Each number is 128 + 32 x the weight over the matrix's rms, rounded and kept within 0 to 255. Layers, rows and columns count from 0.

# layer 8 MLP up, 320x64, rms 0.281, rows 104-138, columns 0-63
[[168  98 135 106 105  79 180 116 180 170 128 135  53 170  88 176 134 179  89 131 129 131 138 149 184 186 161 138 185 145  37  68 146 149  97 152  62 145 134 126 146 142 114 111 113 145 119 106  24 129 126 108 131 110  85 128  98 151 135 145 159 189 145 124]
 [175 108  92 113 167 171 130 137 175 159 154 103 137 146  76  97  87 138 139 160 116  93 136 103 155 151 120 142 150 140 170 144 163 131  95 154  81 152 173 184 121  65 100 129 155 143  50  63  96 139 119 124 104 152 119 100 240 184 129 123 128 137 170 160]
 [123 130 109 130 126 126 134 151  83 126 139  91 121 111 144 163 129 158 141  85 114 142 123 169  75 115 130 122 229 140 154 127  93 156 103 104 160 105 141  99 158 102 105 106 146 116 102 105 138 152 146 127  60 128 134 127 158 130 106 126 112 155 186 157]
 [136 166 120 168 101 139 138 172 171 105 161 131 143  47 194 141 144 126  85 107 109 130 112 142 138 132 151 124 103 156  84 107 128 152  65 156 159 106 179  88 121 156  84 169  83  87 150 117 189 120 123 164 124  90 105 162 144 162 150  41 165 153 142 122]
 [107 145 156  74 144  94 210 108  95  96 128 148 106  57 165 140 107 187 108 155 115  81  84  81 153 157 125 154  99 106 134 157 121 110  61 198 113 123  97 119 164 109 154  92 144 159 124 133 136 121 115 149 138  91 128 163 138 114 143 146  77  75 141 134]
 [155 138 138 113 163 103  95 133 181 172 137 136  80 139 101 153 105 161 148 145 126  92 106 139  92 117 191 119 112 117 115 112 116 110 149 112  84 163  65 136 113 121 155 149 150 104  96 174 101 138 107 115 134 138 173 131 154 142 159 183 157 126 120 102]
 [112 188 111 175 141 143 140 151  85 125 128  99 143  61 128  76 164 122 121 114 126 156 105 119 107  98 125 119 126  79 128 139  81 129 181  85 122 106 139 141 123 110 168  29 188 117 194 114 118 180 119  99 201  94 129 108 134 124 119 110 116 120 104 101]
 [112 126 129 161  94 111 152 180 119 194 132  39 113 156 152 154 131 119 155 118 144 136 109 181  60 180 126  97 129 144 158 103 129 152 159  63 156 123 104 116  78 175 114 111 155 102  94 133 132 142 162 148 105 103  92   6  92 107 105 128 149 185 100 132]
 [ 57 109  90 116 113 203  69  97 151 114 162 159 137 147 152 136 125 159 159 132 122 167 109 111  95 138 120 128  65 174 130 211 123 104 127 138 155 112 171 109 153 130 112 175 133  98 111  90 120 159 126 128 147 137 126 176 136 174 111 153 166 116 159 175]
 [106 105 131 179 135 123 116 136 177 156 130 141 129 148 148  89 126  85  40  87 124  89 155 159 124 152 123 169 103 140 119 117 203 131 155 131 131 120 123 128 173 102 136 126 127 119 122  93 103 118 147 135 106 139  58 130  75 168 163 131 100 134 169 172]
 [108 135  59 134 191 180 147 173 176 133 115 107 114 131 139 125 149 129 143 184  61  89 146  77 134 118 150 125 146 110 122 119 153 111 123 128 197 132 159 101 167 174 150 149 150 153 144 147 147 160 213  71  50 153 140 105 103  79 105 106 118  67 196 140]
 [178 150 121  83 127 104 172 184 106 136 141  73 136 106 108 136 137  77 113 134 182 100 147 143 130 111 169 134  57 137 119 148 167 118 130 106 159 143 127 113  87  92 112 107 104  86 101 147 131 151  57 134 115  62 174 164  61 116 171 206 144 131 143 105]
 [153 141  93 103  97 128 120 102  91 108 107 103 179  91  56 116 112  88 102 109 152 124 136  57  85 101 214 163 173 115 101 120 136 105  80 121  81 114  79 179 115 135 172 210 105  80 114 137  79 117 133  99  93 161  88 173 137  83 178  77  86 113  84 196]
 [142  81  67 151 152 183  72  83 159 135  84 120 118 144 159 117 168 121  99 136 172 152 122  97 117  93  89 185 149 168 144 120 113 105 145 144 117 131  75  98 164 108 149  94 124 114 164 135 108 114  92 145 103 107  96 103 146 117 104 109 109 189 130 140]
 [102 179  90 143 104 131 108 102 143 128 160 138 164 133  74  66 177 143 118 166 103 156 122 115  83 152  83  77 113 172 118 103 116 130 109 145 114 166 120 129 119  80 127 152 179  82 191 119 135 120 132  96 161 145 106 151 103 105  79 100 160 137 125  65]
 [143 118 130 160 171 132 124 121  99 136 146 164 159 138 227  92 138  99  98 128 143 136  85 105  73 150  69  74 182 132 139 116 135 115 137 164 196 120 104 164  56 146 154 110 135  82  84 124 133 167 125 103 138 113 125 144 112 136 137 129 133 115 133 109]
 [100  87  88  97 135 128  86 135 134  99 112 156 122 107  82  91 120  74 132 162 114 112 115 179 123 165 108 152 156 195 138 164 122 135 107  83 142 179 160 133 124  78 161 184 142  93 104 133 106  97 144 150 135 169 182 150 136 159  49  96 145 117 113 152]
 [ 99 141 142 123 117  73  99 132 149  78 118 111 107 164 126 129  98 169 139 113 132 143 140 137 107  95 131 143 137 107 105 134 119 127 120 135 131  72 124 112  92  55 142 173 141 110 108 181  79 183 175 131 159 164  66 148 139 147 162 144 111 121 128  56]
 [118 115 117 125  97  52 186 114 138 157 123 156 114 129 208 115 105 120 138 111 105 148 151 146 171  72 158 179 131 142 126 101  96 141 160 131 126 135 164  94 144 120 102  93 114  75 121 123  88 137 102  86  92 150 116 128 130 127 142 177 166 189 146 104]
 [103 139 116 152  78 134 121 135  65  95  63 124 183 106 105 107 104 129  87  96 135 128 106 111 141 164 137 135 195 100 117  73 130 102  87 120 119 102 136 135 110 156 137  95 152 145 137 152 125 116 118  97 151 178 136 141 114 146  49 165 172 118 130  91]
 [162 127 131 180 114 157 130 151 189 140 138 115 103 111 112 137  87 125 104  95 123 150 132 111 189 154 168 111 156  60 158 111  59 132  64 132 108 110 131  89 114 102 108 215 140 128  93 102  91 187 102 136 137 118  92  66  78 160 125 102 156 129 100 137]
 [122 119  90 135  95 141  89 153 104 126 132 122 142 153 114 101  77 153  91 156 178 146 112  81 100 197 131 158 109 136 158 191  41  98 176 136 134  92 128 152 130 119 162  93 169 136 193 136 135 125 119 142 156 131 149 142  95 173  70 146 129 182 118 164]
 [121 123 134 139 113 151 135 118 111  95 139  90 146 151 118 146 122  97 108 127 131 134 118 173 119 131  95 170 100  90  67 147 146 141 108 138 151  97 129  99 122 127 211 113 126 127 149 133 128 119 122 131 171 182  98 151 125 151  78  64  67 106  94 150]
 [107 102 122  57 160 147 136 144  90 158 131 191 104 111 120 133 135  97  89 149 148 126 134 164  99 136 114  86  80 152 104 130 121 118 167  72 138 121 134 180 195 160 126 132 148  85  74 118 111  97  89 126 141 119 174 117  90 117 142 136 187 125  98 112]
 [137 153 104 149 166 140 115 123 162 176 107 148 112  95 134  35 112 116  97 146  82  99  64 133 151 107  94 121 148 177 124 148 148  80 124 199  99  90 139 174 148 149  75 211 129  96 151 229 123  86 144 124  87  61 130 136 131 105 129 157 152 154 163  74]
 [ 54 150  64 158 170 120 130 152 163 168 141 148  55 103  52 179  77  97 144 143  63 100 133 132 214 186 159 154 153 128  89  94 155 120 142  98  82 189 111 184 151 156 115  38 186 198  82 139  88 153  63 110 130 102 168 132 165 105 202  97 140 124 154  94]
 [122 173  85 139 141 128 185 178 139 144 151 131 127 124 159  90 120 133 139  93 121 154 117 111 147 144 123  98 155 116 105 167 111 146 135 151 152 127 136 163 110 151  95 137 160 130 139 115 106 157  99 142 105 117 109 137 126 129 110 122 154 112 118 152]
 [143 119  92  96 140 113 128 123 178 146 213 176 171 166 170 200 118 133 130  93 179 191  96 172 104 173  99 121 128 146 122 153 106 145 110 130 115 219 141 115 169 148 100 100 133 123 139 160 179 126  95 106 147 158 112 123 170 163 144  86 111 120  92 133]
 [142 133  62 159 171  91  86 147 153 147 150 146  79 119 116 109 182 156 116 125  73 108 115 160 163 157 155 112 159  94 108 115 140 175 142 190  89 108 161  83 147 105  98 190 172 115 153 197 169 151 142 136 172 120 127  77 124 101 141 158  81 130 152  96]
 [ 84  80 119 169 144 146 116 145 125  88 116 178 106 135 198 103 104 143 138 128 242  99 139 130 119 137 141 159  69 127  94  85 119 124 182 168 127  47 178 141 173  96 138 106 191  84 149 151 134 158 139 145 186 136 101 132 116 175 113 197 152 183  92  77]
 [117 101 134 131 108 172 153 204 200 164 132 141 163 208 102 146 155 116  94  41 164 132 147 122 154 173 200 131  82 111 117 143 102 121  98  90 107 105 111 103 152  28 122 111 108 129 156 103  88 172 174 104  72 106 124  78 155 165 146  81 132 122 109 132]
 [135 153 147 199  88 151 131 114 144 168 150 113  77 177  80 154 188 137 127 126 203 152 147 116 148 105 170 171 175 111 130 163  84 115 112 136 138 124  47  60  89 154 117 164 148 158 151 135  99 165  85 139 153 168  65 133 120 145 141 120 112  90 166 101]
 [126 154 177 121 134 110 145 152  87  94 126 136 168  71 129 196 160  82  87 123 159 153 116  99 111 104 189 126 129 126 151 129  96 147 101 180 139 183 154  89 105 161  93 156 149 108 139 146 128 146  79 186  99  91 191 168 144 136 141 159 131 144 146 149]
 [127  58  94 197 122  26  54 158  52 162  62 113  83 169 157 144 181 128 170 118 148  50  62 124 175 118 185 129 134 107 156 140 136 135 111 132 137 111 159 124 169 107 111 109  97 104  94 148 188 171  96 149  93 166  99 114 102 146  67 114  77 164  95 113]
 [188 134 134 126 153 116 175 180 190 128 164 112 148 116  91  86 244  86 106 115 100  92  81 156 179 131 124 144  78 149  39 171 133  92 108 124 125  71 105 119 151 221 117 112 132 159 138 100 174 180 194  96 146  98 121 152 101 188  96 122 174 181 178 174]]
# layer 8 MLP down (transposed), 320x64, rms 0.207, rows 104-138, columns 0-63
[[111 144 133 166 145 152  91 137 150  89 106 133 166 160 128 211  93 116 122 113 149  87 203 148 150 128 145 144 191 206  61 143 106 114 113 133  79 133  94 110 122 164 188 101 130 182 202  89 136 158 124 176 122 128 101 123 113  99 114 139 197  78 112 118]
 [120 149 100 120 137  99 138 179 120  68 107 120 171 150  97 139 168 163 102 156  73 139 123 171 155 166 174 165 192  98 154 120 106 120 127 149  99 136  98 217 111 125 125 148  84 115 100  66 134 158 134  89  72 117 134 177 215 147 152  99 125 100 174 142]
 [113 135 158 135 140 133 127  62 160 162 107 134 113 167 134  70 102 113 119 182 140 112 118  91 155 141 153 123  41 116  70 128 144 115 156 162 109 126 122 139 132 161 134 189 121 124 156 182  86 107 129 123 216 118 132 114  96 136 126 108 146  78 103 123]
 [ 99 130 106 131 114 145 169 220 111 175 156 117 161 109 136  70 162  89 124 130  80 135 135 161  91 116 107 203 144  94 174  66 168 121 112 128 114 105 147  40 161 154 107 164 126 125 151 136 160 112 143 152 149  85 165 113 101 184 139 150 152 142 178 213]
 [138 146  95 124 123 144  73  90 126 112 134  91 131 143 152  83 149 153 147 154 102 139 103 117 180  96 112  79 105  73 192  71 129 123 148 204 132 100  64 127 120 154  97  96 114 169 160 103 162  92 112  99 122 127 103 150 128 108  56 161 163 130 115 141]
 [126 136 116 119 146  96 115  86 150 129 117 130 175 147 179 199 145  72 137 125 112 127 121 196 133 168 106 126 173 160 176 171  88 128 175 202 175  56 157  41 116 153 153 198 106 130 152 111 101 125 161 131 107  79  94 137  77 104  82 157 121 118 128 129]
 [ 98 120 133 140  83 132 108 140 134 109 129 169  90  90 139 165 134  95 102 109 131 101 184 168  98 136  79  92 132 106 161 117  99 116 148 147 161 131  97 103  84  50  89 143 173 169 182 146 131 140 107 179 136  58  98 119 118  61 110 154  81 123 146 137]
 [ 81 103 141 131  79  57  49 148 118 213 115  94 117  79 162 185 151 113  98 113 152 105 115 126  89 107 133  97 126 111 120 107 100 163 133  99 181 119  82 114 107 110 170  69 140  78 142 118 132 145 207 145 110 147 102  93 172 120 128 147  76 153  56 133]
 [106  76 175 138 118  91 100 100  63 150 108 125 123 156 103 150 168 129 116  81 172  80 137 204 104 113 102 113 113 172 104 120 121 130 180 134 154  99 129 135 141 143 179 137 139 104 196  93  84  98 136 155 123  92 165 109 108  95 147 148 137  93 114 185]
 [150 136 101 100  98 109 178 115 143 138 148 176 173 148 100 119 110 176 156  98 119 162  97 135 115 170 120  60 114 137 120 116 106 113 122 144  57 111 134 136 100 121  82  65 179 144 104 135 103 103  82 166 122 154 136 157 159  61  94 117  93 133 125  85]
 [ 44 107 116  91  97  99 129 134 111  96 168 128 104 144 139 159 108 134 182  87 155 228 106 140 157 147  89 123 107 130 124 119 172 137 142 110 140 171  90 157 108 120 151 146  99 172 176  90 172 147 110 155 141 134  33 113  95 118 109 102  91 140 125 201]
 [128 116 152 109 121 124 178 180 114 172 105 137 167 128 127 102 159 156 185 135 111 113  96  99  66 124 137 160 130 137 109 103 181 114 185 122  95  86 153 133  84 170 133  95 141 171 158 201 129 100 139 101 102  85 178  99 141 139 168 134  60 131 133 159]
 [179  77 179 130  93 120 128 149  74 115 178  74 149 167 200  75 131  98 116 119 101 160  41 112 105 113 168  83 146 103 174  55 134 120 108  78 136 168 108 145 125 147 129 119 163 144 154 176 137  85  51 126 123 142 122 172 149 210 118 121 147 156  97 143]
 [114 108 123 157 157 151 129  86 121  79 202 140 115 112 141  33 169 123 119 146  92 142  83 118 165  94 109 123  97 111  75 120 106 154 173 163 121 142 138  96 158  86 117 154 178  99 146  86 126 135 158 115 121 145 202  71 141 123  90 146 139 134 144 146]
 [139 137 123  80 149 121 163 105  85  86 117 143 150 160  86 175  38  77 145  72 129 153 143 161 117 155 127 125 131 125 186 136 149 146 125 168 121 139  60 129 119 123 116 154 108 139  99  92 133 116 153  97 123 128 149  86  88 129 129 122  86 106 160 158]
 [135  91  88 141 145 175  82 127 119 162  97 147 121 130 141 192 123  82  85 147 136 185  69 150 109 139 144 138 136 121 153 108 135  84 150 114 188 158  97 154 135 185 175 107 108 111  72 142 131 132 114  77 129 111  76 129 158 116  99 125 100 107 134 161]
 [126 139  80 126 109 150 154  96  83 136  80 158 180 133 140  94 146 129 159  87 138 132 104 115 155 159 155 138 125 163  35 131 103 172  70 147 109 147 117 153 133 140 122  82  91 161 111 117 101  94 204 135 174  80  98 135 155 131 143 141  87 120 167 135]
 [121 149 182 113 106 145 113 168 173 108 103 134 140 151 129 128 124 165 176 111 135 213 140 168 126  92 128 134 104 107 174 155 136 139 109 168 141 108 109 131  69 103 134 103  70 111 147 122 135  82 125  94 147 123  84 157 109 114 131 101 143  94 194 166]
 [ 91 138 143 176 152 122 114 140 170 151 116 152 103 152  39  85 115 131 116 129 129 141 162  84  97 124 151 126 162 119 136 130 141  79  79 120 146 157 113 210 120 115  75 100 152 124 153 158 107 164 118 146 128 156 137 142 145 124 119  58 140 136 105  73]
 [ 80 147 141 172 119  94  91 163 148 189 129 127 122 108 115 139 138 138 152 146 120 100 120 104 162 142  74 127  91 139 154 103  76 132 186  76 120 143 155 160 111 128 163 138  64  70 163  98 171 138 107 102 121 118 165 141  81 101 144 131 179 119 163 101]
 [199 184 127 182 106 162 140 149 150 107 113 130 124 113  68  47 135 117 153 131  81 173  93 115 148 120 173 110 110  83 137 136 148 150 122  91 118 154 122  87 125 170  74 119 156 159 133 197 161 119  90  93 155 154 145 166  84 134 106 105 213 122 170 129]
 [129 121  92  89 115  86 101 112 111 125 156 121 146 194  82 162 150  73 173  82 128 158 142  48 132 156 196 141 136 140 134 124 194 135 122 135 122  99  81 141 135 111  87 186 105 164  84  85 112 122 126 113 111 111 146 167 139  97 147 184  94 167 108 126]
 [122 125  89  75 140 130 166 114 210 173  89 157 188  84 130 143 171 119 130  94 105 157 133 146 149 177 127  96 112 130 119 115  93 139 164  85  90 129 147 136 142  92 140 123 117 133  84  77 113 124 140 118 159 148 140 121 133 137 179 130 122 121 141 119]
 [139 108 139 186 158 147 143 134 105 145 132 124 101 114 140 141 121 142 163  88 151 120 138 160  91  74 114 152 141 149 180 132 183 125 179 181  61 111 163  91 128 129 163 119  98 118 148 147 162 116 145 111 158  69 154  98 150 106 165 135 113 116 179 160]
 [173 135 162 152 173  87 186 133  40 137 137 142 144 141 116 115 153 143  80 133  71  99  89 140 141  91 144  67 169 127 118  85 140  90 145 118 142 130 118 139  92 173  58 145 207 159 153 155 102 162 124 155 130  99 162 126  91  97 154  74  88 106 158  90]
 [102  94 106 117 143 182 181 141 142  56 138 133 140 118  57 167  69 166  90 162 132 215 106 150 131 167 168 138 143 113 124  99 122 125  85 134 137 134 116 210 185 171 188  60 152 131  49 174 169 117  81   9 126  93 105 137 131 128 156  81  97 112 128 161]
 [110  85  96 118 116 106  78  97 163 123 151 129  93 124  95 142 193  64 138 141  80 181  67  93 106 147 200 148 109 122 168 124 172 153 137 153 201 148 120 105 126 144  98 150  92 145  86 119 161 154 180 134 118 134 100 132  80  78 161 123  92 119 123 146]
 [133 166 131 139 116 136 213 141 140 153 120 104 120 155 131 146 115 114 128  68 123 128 111  78 107 176 135 123 143 136 192 121 123 175 113 178 100 135 176  65 100 135 110 144 134 167 167 128 140 127  83  84 186 111  43 124 178  85 114 124  94 140 178  95]
 [146 148 162 116  92 133  99 118 126 163 153 140 123 146  93  78  92 121 135 121 111 139 137 160  80 116 158 166 115  79 133  86 122 114  73 122 117 115 119 115 192 101 113 108 137 147 137  53 151 146  70 179 127 161 139 138 179 104  88 171 103 146 136  53]
 [142 112 112 131 133 159 163 111 169 136 112 195 112 124 206  79  78 137  63 148 188 114 145 140 121 196 126 137 100 107  76 120 121 155 129 138  91 128 252 139 160 151 149  87 122  75 130 168 116 120  92 127 226 159 119 172  77 142 147 145 123 121 104  98]
 [ 97  97  76  96 169 131 234 180 191 164 140 179 150 184 117 101 130 161 153  87 122 133 171 101 184 124 133 167 162 150 126 148 149 164  60 101  77 141 140 117 123  73 125 102  69 135 125 104  99 131 145  98  92  67  91 135 163 155 142  76 107 127 102 143]
 [128 102  99 211  86 102 132 154 152 112 138 110  96 187 162  98 161 125 172 199 147 154  90 108 142 149 123 147 143 152 162 133 132 107 150  89 157 151  76  71 112 119 119 163 130 152 119  77 165 148 161  70 136 167  55 109 167 128 142 124 146 129 132  94]
 [ 70  93 137 165 123 147  90 186 157 133  93 184 138 161  98 212 119 126 160 151 124 148 197  82 101  94 101 104 141 141 178 123  76 135 113 141 110 152 137 126 152 145 113 130 109 122 134 134 165 131 129 111 116 140 155 176 144 170 165 100 128 105 121 131]
 [101  26 168 122  86  52 111 110 189 160 152 132  49 148 181 183 111  92 134  92  90  80 147  92  74 132  73 105  61 132 161 121  82 113 104  96 162 151 177 149 166 116  89  96  84 110 148 141 132 112 149 104 132 151 131 136  79 180  91 133 105  76  75 158]
 [196  86 102 145 140  83 186  99 139 143 162 139 176  71 157 102 255  87 117 124 195 172 152 114 151 122 220 142  77 141 144 126 107 109 112  69 130 108  99 166 150 166 135 123 143 160  83 169 140 131 163 185 180  45 105 152 106 118 148 114 155 101 169 158]]
# layer 8 MLP gate, 320x64, rms 0.262, rows 105-139, columns 0-63
[[158 161  98 148  96 101 111 107 104 144 107  89 143 134 164  98 174 105 138 141 194 117 118 151  83 152 110 157 160 105 174 137 153 103 164  89 156 150 164 171 173  73 161 108 142 139 113 197 111 140 112 121 190 147 144 155 199 123 167 112  80 133 114 134]
 [114  84 115 164 119 145 149 136 177 132 141 120 179 138 129 144 115 152 112 117 135 108 178 113 163 137 144 120  90 120  89 184 146 145 117 155 132 106 111 138 111 137 103 139 112 112  93 117 103 111 106 171  91 154  59 140  92  88  94 134 126 142 159 155]
 [128 133 116 170  98 117 195 111 177 123 109 140  90 149 129 130 215 186  89 122 120  52 129 134  92 102 150 130 132 141  59 149 111  80 132 138 142 133 101 128 107 114 159  88  96 125 154 146 168 105 100  96 158 167 119 196 159 172 149 139  91  97 119  97]
 [140 134 132 112 129 133 148 107  92  98  99 157  96 132 155 167 147 126 141 156 178  85  88 107 115 126 124 115  76  48 163 163 115  97 107 143 187 237 143 106 128 117 176 143 179 142 100 112 159 105 124 129 127 164 118  81 166 100 131 144 121  83 150 150]
 [144 148 107 112 110  93  80 106 137 179 116 123 149 148 181 167 102 109 136 125 151 109 101 172 138 138 119 119 162 135 173 153  68 147 158 192 145 133 134  73 131 171 124 131 146 157 134 110 103 116 163 143 127  69 146 134 111  77 104 151 122 145 180 150]
 [103  42 116 167 131 127 102 113  68 137 145 127 118  51 172 179 145 128  72 156 177 154 156 131 116 108 140  88 190 143 137 143 121  96 122  75 141 107  81 105 159 121 151 134 110  99 172 140 113 121 116 146 133  67 107 109 126 134  96 120 143 139  50 124]
 [113 146 132  60 124  91  77  21  80 122 153 104  80 123  78 141 142 110 146 119 189 162  98 131 113 109 129 196 162 172 136 173  98 146 179 152 144 109 175 170  98  88 162 111 145 133 111  85 134 123  59 140 116 119 177 157 136 174 150 146 145  84 118 159]
 [140 160  74 113  86 165 159 156 154 156 127 149 169 127 146 157 122 132 142 163  68 154 111 119 192 120 129 179 128 136 166 124 103 118 129 160 122  93 129 179 124 149 139  89 166 130 144 118 179 117 188 115 134 169 131 195 199  93 141  85 149 182 172  94]
 [117 139 102 158 120 165 140 119 148 156 112 146  76 133 168 149  98 104 160 185 129  99 167 110 131  50 158 120  87 136 178 153 153  86 136 153 112 121  78 161  94 136 180 165 139  94 122 123 179 149 199 132 127 139  64 127 142 131  83 162 129 120 105 119]
 [133 143 141 152 152 134  90 160 126 151  92 141 106  70  90 131 160 133 125 167 155 110 173 102 123  84 155 130 154 147 147 116 138 208 107 133  87  71 154 104 139 111 120 162 189  61 134 129 123 147 168 132 149  95 213  70 135 112  52 181 160  97 154 102]
 [146 151 136 112 186 101 128 135  88  64 216  80  72 166 129 133 125 136 139 178 114 173  95 116  80 120 131 136  98 121 118 188 212 193 137 176 172 114 143 100  90 108 185 115 112 146 172 160 146 122 105 105 144  93 122  70 115 173 105 147 121 146 148 140]
 [119 116 119 152 106 141 182 114 108 118 125 130 166 135 138 104 154 147 152 153 150  99 168 129 105 107 116 147 155  97 156 156 153  77  88  80 156 143 109 129 147 177 148 131 163 118  97  91 163 130 158 161  58 113 149 197 197 128 144  81  86  92  92 124]
 [186 163 150  79 133 137 127 136 113 127 132  96 115  84  92  79 137 170 157 147 162 155 126  83  93  80 122  65 139 112  97  92 126  96 161 175 171 123 120 106 174 131 153 134 183 140 110 142 119 181  76 106 165 117  91 138  75 112 131 133  83 166 119  59]
 [106 157  86  94 132 155 115 122  97 118 165  86 107  86 150 128 187 149 136 135 157 149 145 178 111 143 141 145 178 163 142  65 104  94 163 106 110 110 180 168 159  95 145 203 184  77 178 177 153 139 115 133 161 146 110 159 118 152 123 143 176 155 123 125]
 [146 207 124 151 146 129 170  98 157  90 138  92 139 114 137 117 120 213 110 102 189  91 107 131 123  96  79 146 198 175 117 146 110 170 153  84 116 139 130 106 141 130 127 190 172 105 135 117 145  81 134 100 132 120 132 143 120 139 166 134  97 147 130 124]
 [123  77 118 188 108  79 173 162 105 149 154 116 149 164 111 144  98 121  88 194 145  96 130 165 131 118  78 150 128 219 182 157 158 114 115 171 103 160 137 170 172 127 126 180 127 119 120 131 119 159 147 120 150 150 126 144 141 157 122 100 201 171 160 119]
 [ 99 163 109 113 130  93 110 128 123 118 194 121  89 122 127 112 122 184 108 131 126 128 148 101 104 148 111 150 166 128 158 173  83 128 166 144 125 101 158 135 108 117 154 106 162  75  95 100 147 136  93  99 185  74  85 117 174 144 170 159 139 159 101 101]
 [ 57 116 129 101 145 106 149 126 175 158 161 100 150  92 121 148 117 138 115 127 124 146 159 109 124 120  62 115 140  48 155 160  94 119 104 150 206 137 130 200 136  97 137 193 142 110  95 126 129 127 109 111  86 145 137 163  84 172  77 103 134 124 123 134]
 [108 188  97 151 155 140 143 166  61 209  56  97 107 122 114 108 156  60 170 124  93 109 117 137 150 112  98 148 123 125 166 195 158 151 137  64 146 127 114 142 125 151 182 168 136  74 108 150 143 125  89 114 149 133 136 112 175 129 185  85 157 129 170 146]
 [ 95  86  52 142 126 140 145  58 100 123 182 165 123 144 174 182 109 137 122  94 105  85 127 137 129 110 117 138 155 163 179  99  91 106 122 152 137 148 144 110 193 152 149 162 144  87 150 174 139 121 167  87 138 160 148  78 171 143 115 159 154 158 125 113]
 [109 119 100  94 147 134 124 126 166 100 140  70 102 100  91 145 156 111 149 139 174 147 150  82 130  99  98 148 117 127  66 167 157 197 104 123 175  67 122 120 116  83 148  95 157 109 143 136 109  79 169 106 199  99 177 181 124 151  57 112 113 165 131 141]
 [110 103 154 121 111 149 143 106 120 185  99 145 131 185 113 116 164 154  88 147 153 139 150 221 124 138 168 163 155 111  88 121  82 117 184 161 122 152  81  99 188 136 152 138 128  61 111 164 137 127 144 113 172 110 132 109  89 151  88  92  63 141 174 127]
 [ 80  92 133  68 140 185 170 137 153 128 117 144 157 173 137 112 105  59 199 131 109 166 136 112 159 149  98 150  87 137 100 113 147 112  84  95 192 209  98  90 112 124 141 133 123 125 144 187 156 101  84  93  79 135 110 133 177 132  90  95 116 125  75  64]
 [162 129 132 126 119 105  97 118  90  74 124 105  81  96  65 118 119 176 131 173 114 131 100 186 140 191 188 128 156 131  91 128 166 111 133 142 138 144 176 166 173 182 170  90 162 189 170 142  81 130 119  94 121 167  94  82 178 176  95 105 134 118 166 134]
 [155  81 146 120 159 123 144 133 194 151 127 158 106 111  80 163 134 123  64 121 114 109 146 142 135 136 179 197  97  94  86 141 156  86 128 124 140 164 178 102 125 169 144  97 152 118 186 127 144 113 167 159 110 123 163 130 190 162 106 130  73 111 107 132]
 [ 89 144 134 158 108 138 173 100 111 141 139 151 151 139 103 119 109 174 111 117 145 121 213 132 125  99  70 115 153 152  75 128 131  86 147 147  69 152 172 146 129 135 137 131 109  98 162 133  77  90 100 131  93 152 135 149 171 170 114 126 142 173 154 148]
 [ 97 102 115 167 102 112 183 154 160 153 149 125 165 126 120 121  76 129 207  98  74  90 147 106  93 133  81 103 152 139  97 117 122 121 104 166 130 156 120 130 116 134 153 145  89 164 114 151  99 103 134 127 111  90 112 100  83 192 113  88 146 130  35  51]
 [126 152 209 108 106 144 131 111 110 127 129 102  86 133 161 133 132 149 220 139 146 138 148 112  75 133  71 131 118 116 142 112 103  90 134 131 126 143  87 137 173 155 181 164 107 143 105 133 142 191 116 148  58 169  88  63 146 181 141 132 178 189  79  86]
 [128 108  73 143  90 151  96  77 144 106 139 129 167  81 126 130 123 154 117 139 143  83 172 128 163 214 210 148 136 116 165 108 184  79 141 132 141  89  86 160 120  81 131  86 163 109 115 149 147  90  89 146 115 113 114 158 160 160 165 153 128 174 153 108]
 [119 113 136 126 105 140  70 164 167 154  98 133 140 133 131 155 161 197 133 163 123 141  71 103 146  71 168 155 104  97 114 140 126 117 159 161 171 153 144  93 216  93 132 129 190 146 111 216 142 188 172 110 124 146 122 121 168 116 173 139  71 119 124  99]
 [104 127 125 158 125 140 172 155 126 118 112 130 149 142 119 129 159 192 146 173 109 123 134 116 115 111 131 162 129 109 177 158 136  98 158 127 163 111 110 109 125 165 157 164 110 111 117 112 218 145  92 117  66 185  79 122 160 170 134 148 115 164 182 107]
 [119  66  68 129 132  85 112 156 169 143 144 108 131 199 164 177 100 146 178  70 137 142 204  95 134 133 130 159 100 161 159  75 158 195 176 120 107 134 104 175 166  95 126  85 147 144 153 146 114 155 137 132 166 107 111 140 148 125 156  86 158 133  92 111]
 [108 195 174 100  89 100 178 178 188 180 131 120 133 133 109  85 190 126 121 201  99 110 176  53 141 124  70 220 119 134 156 133 120 127 139 150 155 166 126 150 104 155 145 160 175 152 173 155 178 120 124  75 101 144 111 124 138 147 118 124 102 145 107 100]
 [135 116 127  58 126  87 121  90 142 150 148 126  92  97 114 115  98  91 127 137 121 210 155 105 145  93 171 171 114 124 147  88 141 160  69 119 166 127 109 100 128 163 183 140 166 116 131 117 141 115 107 143 109 153 121 148 108 149 136 132 111 149 108  95]
 [130 112 119 127 105 140 136 204 155 123 154 175 150 166 153 183 136 150 106 102  53 111  98 126 119  80 135 114  49  76 116 136  97 132 120 172 104 117  96 104 140 133 163 105 124 144  91  91  98 143 133 161 182  77 142 175 147 168 202 162 153  80 156  59]]